Weights of a small transformer language model.
Architecture: no biases in attention or MLP, untied embeddings, capped logits.
Each number is 500 + 40 x the weight over its row's rms, rounded and kept within 0 to 999. Layers, rows and columns count from 0. Numbers have three digits each. The size before them is the row's rms in percent of the matrix's.

# layer 8 MLP up, 640x160, rms 0.0625, rows 619-639, columns 0-159
100:471449456445531441426578530597485520427456467417495474484531505496557475490507456471502516553505505510549512443461439516562501526504469540572502523461501536436469526517484504440515485489498550468511515551532491471523492604457490476549457517541540554511498530466503482533530421536519609501535452465529571536500458493525537429482550496473504506523460479534497469509518489479537541533455406462415488499476530436581418475509444527506543531519516499506508460558496502506550555420498522
093:495547488564500453452443505513477547483524531558502505510471514481480475529490489527441469461500561480559475560438514525477553516520459537478506583464498533439573439476471452474550479562483490435522496508537526478492587560465559497613461441506555457494532471597423462513574490535535503545512503441497504518491461534472402508483524520541545506503541433515498548511529482518598507560492475460493493460471472550429549543521568460536494520562469503494560534500475503437528490549536524
100:486440450565488506448529535428511502490521452496523534526567502518523528534476517539505470480473562498509557436502473540527454475515585622453527499509524429515457505512499553542502555500517493555542470470512501490480513478509426499501496470516416514475517552492471492419430460538484507449565528458491436569488445519493544540445489464538433524473501436480503525418579491459506535375493486542523573529496483516547508452485454487503511554423473546439522477498496524529473548549570495
097:553493466509473480549541465449572434544477473561480535528463536503495501435444517511544546473472480493485480541410506532481430493476428515492537502494538530488532564528434532555453449549499469443451520445471474504503480515550487465483558545586490601487490506487479555479501519469503576552542474551466535482535497524535609517495471524485445456590556493454508510528499485463469530457433466459452522492610546497485438451515494521487544468512601473491533485515447518472469493534491444
092:501484428523513495573534452522550557415510529509520463497476451454488479457460474529585528532486590514575485457506418518467524452542485505461510490486515493444434540461552485500504540532491580526517526472499459533495474545505539446490512519472504521530519450413459519471522500524487458565511462459548489576474454534521565514497499498556477479529533501429529455508525536447550479630510548483439539491548474537493500583498477471545467437507468561451530486470483543441485571531494587
098:486473543521514501465518539502443590448467518515508501499473536516555479480447473476517495486574526518537479568483504493422429471487511398469477564437546499529555491511447539506466456522534523455628505514507472486525478529555463536553468547521511468526428563497487460460452471548550540488503571508430529465571531416484502520515507509525571513477495464515539487551488522527536502394470417471448466495523479558518436514495474445530568530487451468484515522481456459547466536485421524
101:537508499473436411499484517474486555446562506545488485486467532511515531523568449534464457532487544540491511479528525454483521546491487526557418483427505475480488535479500554484503482500478533559456517498452491498505510447531526493525436495436470512519467532463515573507442486481461469500533510445520433484475526546506484466558464467444484494544514596428508460585491522441492370516525392536577555445505540583534534514506516440484484504527457527545536459452537559494478555581476482
102:417458479483495493534506512476518571570470449535498541534433476475581557495444540502537438501498450574493430440491414494493503536424527499518460529475482548466483545461460505505457462504513493493507552588505594518523490518525502498514450501495396505490558537490487463459553399493532499527532581488560477464495505528509525530441493533492412468459574559581483529535514560469509571515555483468534504520501509456523474502521479505492547501415479570559502520531523454470471518533476515
097:506506464474509516463482562515575574463479531465499450477477511479441520425484509508532538447494508505446518487577537454454488504490527436514460522558513472451529496497530536523505447565458553502511560534611439454475467470534525485459489439528493469501500503463512462589500442483426506545508515445519489467498465553531496463439448449531506469563616520543551417467437488554551455492489551517501460515574498475507447562520524451477563469485523524451552522464514556477551506488516579
101:479547500500467560491526492478499564473476460524505469489501451599510533483543563527553452571494479472493543511516523451544532527483421469457434488497482552368449543449521487446464598549486503466533509438488421462441505428534495545482528473552583481494500505496514492458456574509535556457470469509490516477485403479495530476465491552477523478508554469564477532523522455477485522513519469549565542554432440575477539527514444455501468500505480494458507438468472464569534511497535485
102:527496522477527602498507491541557502460493552477493486551495499470500485492449431496556406493461542552498523475508536498455493472497477537506605493484427498512501471535457528525511452495521567525514515505529412469563538571465527410534497509560561575488518507559498475536455518503436464490484550526475533537529549549509586432529522558514484447377430496542506526498492475463552476540526474525480517522564498542491500556543501482504519477452540494454581474539505567496439505457556447
099:481505447532542522425483501456469515438515510526505536482522532477448538583463491500534577507469528531521502470488431577425572522488495472501538537529517498488513479463454398565442512537528470538438572580466541526488423498418527585507442468551432450484461467443475485546520507528517514523462513498531548536545445509563527516465608455489471549489481480517511511474448545473548511494440465524547512534560508575456508462484457488474489496449431547467467473547452470522510464491525506
101:532447461524509460461528489509494396503570514495513476450476505601471554575431539437522604470390554536434470480531453501521474477518547442460493515480502435450462504480483517461503426556521446478508485456516518494470509471480593612482427538559485545475545517472488497476492550558485546531478434462461534489512481453534515522500462495483446474473492530540473490564507481495564526511505436434460552526485492503487543504521489516503533520530517527545466458432526564505470527533514441
104:538493583517514518519530448439510507467551505403454527488520509504531495507444517508542492489427487445427538508502467539440534573461551548507487508505533436463528453527526563430472549525522530590464554548408505482509494463471497500468467473513476537505469507502373481426487478510455495531533536532441542550501486480503534556502504473504511500525522455433493471493487516523472491509480542564481570509604516506540537506507544435504547515480547422527440413432445482526486451499496428
100:424493474514494525495467496476488520453466525511483527508479581497454551459537496535529449495480532562409487531505477501429493427555558480458469429472515511451508580451483465473539532481563497467595526468502439463534572449513469451462549497523414502550512551471477452443467567568512471497501519455573487484459565559545552448525449549436503539479510535530451441533474523486515464420522549458523566480457482501466485498508426565528441527521496506534487460515550467479498517476541541
090:537439508483489487499582521519525551504537498498500514459497513499463544505451482555550523404518467537406542506609464475501447453532575511492564493493565499507505491486523540511533472515584534500479483493492500411536511481483471479479556474613460500551439505522484499547466490409477463556491521481473530418562490502507533553461496532477531537534509554478477430538441504485505453421534575508454476477481489531511558520510556483390553505479520533482475485562515491555461433559483509
126:460497504570574461550516499443458453530475477511543526399505442549521494455485555492516478503499476500516534474471412614502523532492463492495527499397428521558542562535477437515521471500593478504522473475454497484524478516448500487535481543486474489489447522511536493432498575501570527444541522458532442495521551485482559512503586520472534563496436493492435518555494498512433544513478502572511570462442487501445604467496472568529465494534476464526482484520475456504518568496492521
094:579506520522495481511548525571488520436574466485497520421511524567431556499525555563478543535479581495477453520446508504528539533551418517521487491448538568458509446485490468506486538426444615453505473534495480457539531530543522440506479518596501521475509471469484483484542553467600541488445527534525465501486476515480512446460480451471550489444499490497463485502427523482506511560556498453543516532542549445511500513544489479511432426566574496531492488553484525481544433479474520
096:544524532525499480468510480498448499483535453578495522472486499487487505464490532542481451497564524497492508438522534480510588457464534410523560497475455408486498568494475557507472445452487453451570499518508443486449531489521475420527459524491533465492406548498476513472571468502546482516541537559590476493582511541514495526443500485466578555484535432537515503519518459450464457513498460500471543503485437361555535551536491496564495481529486512535499535462471564535575482443467518
097:454472517557485485519598472520544560551532505559524437483521457506491473447441556503394517497455455466529497551494466526516488455493488602554486536543531476445493539497510526531501498573525491510477495529454501491505516507477439428499418432528509502453465509505556498492490430501505560454459486480529536462476464461554462514471452493458499501538507557526500451603503500546525506432509505428436458464424499566439480435509445557515510516419552461523527428541505561471508508495522553
100:561455476643493443497530530523560438483456543570549516458492557476534510536504485518471489480494557546439485471493481428536552428541536562503533518518425512463533493424550481509534464516486498537474586504491511529546481518480492461512493461521516526502513475500458424490505507485552489555546548540506522459576521540538524459542468465510484537507492499581545499499433526527529500466570471523535469459573472559509436531479599498483483521527394471546493506492454574473523529564470475
# layer 8 MLP down (transposed), 640x160, rms 0.0625, rows 619-639, columns 0-159
093:483489503532545541456539531427438402481555465519443477589542576469545534495451525523459509440532506537486536452484551512538444460473472539512518476499512490455492548484489478479576556524458507557453487510515514477454521501459461497553481607556493438473476458528509532481512463434518485488451551483520513505448483514575497468530470500509533510452413523452438500466458471509554465452474475427487485465471454472578577491528517451521456461481567488460509445571471581535567526490479538
084:537475498458508548519562522514515432501522478428537488476572500507483521456488482431527512454454448528448482470522492511537468426499545423579516436486513483524472529562568531526486547424466544545503524519479478497543429426534467524445550512554447500493440483479508494473447521471434492427507458521435559474492528537509581481527479517488479482511518592476483488493494521481390479419505528554440532559492483487521463483489481506438534487496548509492403471454496481602465485496539432
102:538460538438575452535489559481490522447488502446426519547478479489549557465539522472508508520555467598502466520547535480482534480475462457479518456488506568481563503530547481460508513488496466505479453452582451531527551490547474470538489467528465481544464537596541479500553475517539479540446530436563499475526509436531561520482528455465471509456508487522482595450467490534443575522434505480517493506470496542506444535457545473526431438500456547449433463526405472540497519594529526
087:493481518528506476387498445535485516489510525526524514496480525516495492494542552511535505452496474521437540469573489464564492511455491521561441447485508515475450532525514447504465466485521564580536528534478481429496438459526428555469523536505476475528438471540480532448454485510469559458450518520515506427445435518478557509475460513426410563477540446443520477459534487463506449497448492572474488574451475484527509544493578508493498510424537468460494474492482501500575556429570605
094:444508498430546522487487514422465508553573498500493477469429480571514527530519454451525442449529481432494499483473451499504526566532538453478522515514502561548525505422497468508513481475489521530531475537448511524478486513460567505471495443488515485520491466514556465483570564484466546464458539513393486510516464478496491528427516458507552535490530477466432483497439497442508504558465486387442525452439485448551461469477639574502484461503524543474519539530575564540537498545524477
096:517606466557499515525513493434427490540495549486537451450480564453564499501451468564537515445491484451472484512484491541488502547516511429475527527466500409550444569512498489525518494503469558476462557517499554429514505483521483519456462530580538447501504471517490536547505494408485416558543476459510492417481577527533480502487510468492489524535467524507498497496475524461434422498558533537550434498479449425495463526469525412508560507536582456501452532438490507527564527495499443
096:598512507495502525475491543503504437482443607481533516439512513469422428477404474502570460473530480408552487512496434524469448558471431494504500535465498579451483487467482543484486471493500490520543433413476491516489481543433483461488486466494508497510467566413531453491401498543475493472535491491484479496515450497489476516479501563493506475515503454533504507419490582534552529512499470498496450551514479443417535491519499522604492529521567511507584562543482531520497494540489543
109:459485491495585538481496521465529518430530592451511483527481490465460491590515591492441540530452533500407437562469499501494495479528555525503458451584534480445475473475454472476523542406564518522533523519484411471496510509505521462470538479514443465506475504477540490514457575504454467491516513501477450577475560484508519526458513468518510430543475487517414471493453515515471492493509561470547514500547526523405486523455495480470483434487516495467479427532468367501554498547530461
094:524523532539496474547554444496429437520524426541509505536537456483561532581530481528472444564504503559512430534427469529494544506498457536528537449461460535542539503514454504498509525481546509474471453469417475516528481485429483487563486554478480497501465526545486573421504539523529512457463472526495537484464537422448513522579553505529498506454461466475450562580582480469471503519524470487486555517438501575502523481466491566509412503552480495550443504562459429497434502482475431
110:499503465526503463551512549458482496529444506482435484557506468499493548520553507545524489531509476537530534531464430532496534491539499551548586399546470524546467501500528519487519500453488483552509509531481541546583547529515417550514519489548526472371464516545367523561559551563533514469546501444502586509546522481527536499531532459472545555535466465508482490503504523494511496517552571461480490536551562423479481528500527495513469454462536514428436503503548527538550545506429510
092:566493502508514509463481511524531482494501515442536463479519560492533506476543530479520563453496435508489537496501511523482540439482481530528512517513564459526485472491615464400496581552538477532503479547493528486485528437484420459538462407438446464527483527478471570444542469487529462476469462492404480480489475516495534516479425464537498456484503513466477487564490456501475479417464457530553481471419508439577456475458561545540465525459495392503498518485474491582459566512499571
098:508534609535460464511497516476593534445486511521530458503572542496588503493542473458465465513531477463472511520528493459554445516520496521522437494524517479453454527558555459531513471465445549472536479436593502465536530504480516556487470478487475526456503468574584505432509456470498433500567524513593491504559484445526460428490423544515494534533473581492469449515488474538510470431466490495494463474526493462474576441521512569505505509489511497413517525481582513438521515573489482
108:547491474414544484473531489488515457540460509479552537479477500461479544518565521550539469470484475458514508488482524526426454552521496582460482486459504511459528455446451531530506475502505538611536513508469468500485547513483448503487471481528475483589466502485457533487504483491461494497562514532526451494466469525523528514472427477470470557589469459486561526451556551485484456472420527598533475515539478489531527490514547440583418483444467370448539556469559451551561504456506505
106:496491453429435516474399471449420535475538533539471511489486495498476514512514445496447568507489517465490471474559493447552465518552520432497516514470562511474503534532531473450596525491459468451572457493544510568379490523491499534515514544470482564510547440515629506507514426477511458516520499536508498548526471521483494474544567471487515501566492550471488489490449509452554436475508578435517496556543518485530473522528491503532453514502533471463502421426474456579507472488445529
104:488508565466519538469526531516474541500480479464492472537601397557520499449507469492430522587538477483548417553529471491464559482457565440504509492575466531519504513449401477460561501470474485440545478497571556492489545530494488515453460459489527456517545529527521470483468440598592497487454561578571523491540507487508535552523541485536479467539525559483542531488451471512538523574460447531479505472478493490527464555494467534497457461484453546426491499505490505445479477505553533
092:457512603483487542525513497488509511528505505560441505569482542530528516551535453499473399576503576504525534545420530500511463428523510435539481481499464507475534472541559455506451515477430478490559476532513508518480484485498498472549463448569483470505513484531536474528549509501466470538404440505483496554534474487482540526534542519547460551465504480458488547452506475418462558520559520448452495475442423565496466513498552502580513445511488512485546568534594494457586529497565468
117:490565505564484505501557508513473480496454458521427493545507515456491543539532457598446457587479519534500493515430549500529529440529514476523468478602440515472573460513538532505492542500500480448456459471499483501470516445464508487552476469521488482495470461535499509474546578555451484553438430590428506493504504489472521461543557534573456406401555504531527566514556489533509473557527495484538499452469482484529496480523546539491489506591457505506520509519511425496440485453505422
101:500485534502531518478483518469459541573531479505519467408502498443454507542544479506500480495448442469505492531451465550564481530558538521435496497495516537626483524596530505467579545531525513530473482407483508467547597458490464527473440495451489526463520455483525456467506507485447467467463440522490477499551498429554519514511434560508532541492502459506471500488528458502495509476559585510472486442539537503538404552486485497533549490502584555507513563534397572508465498480529468
090:459538494465555515511466488498539493572598521475499455531577475499456507513520441543473518525457539527470498511446509495515477519535496580439457382491475466440578476389554455470521462555508510562468490509562544470446534501511518501608492517501503536530478462486487542554551421507500534510517571411518447460504529465460500548514510431485484526505500528507497508467533465516492449535541566471514504523527504593494505473427536516485483485431464455552468461515569424476477476488474522
095:479480548547480487490477469444486493576544533484493523452541494550535517572480489518498547518450491474511503507531519417467491460479568496524546485501547591479422546550546479446505480480532476528396564435511491473455501566508453490531469486498418470543523432476518440579489507471468466422530438457505524501442565523553495515495516509446511550477559491455487458494518498538527531443511478516433562480477389497526567515478469502546471469568430513476511450561485557483583518492516520
095:486579559502487484520447490480474520457420518492474453526475544536499506425510543447481522523453498454567542521488469461587456475480543513450483446502546456502395535554524516435500494502483480467536505502517460514519476528522470476510509509449510408403484479537542476517457437517541532571492485491456452591511463462547487539415480515498497473568485492535427406554553515488501474448459502475518447528513525481473518475477451520437469503522521545510480446387488575562475551507531504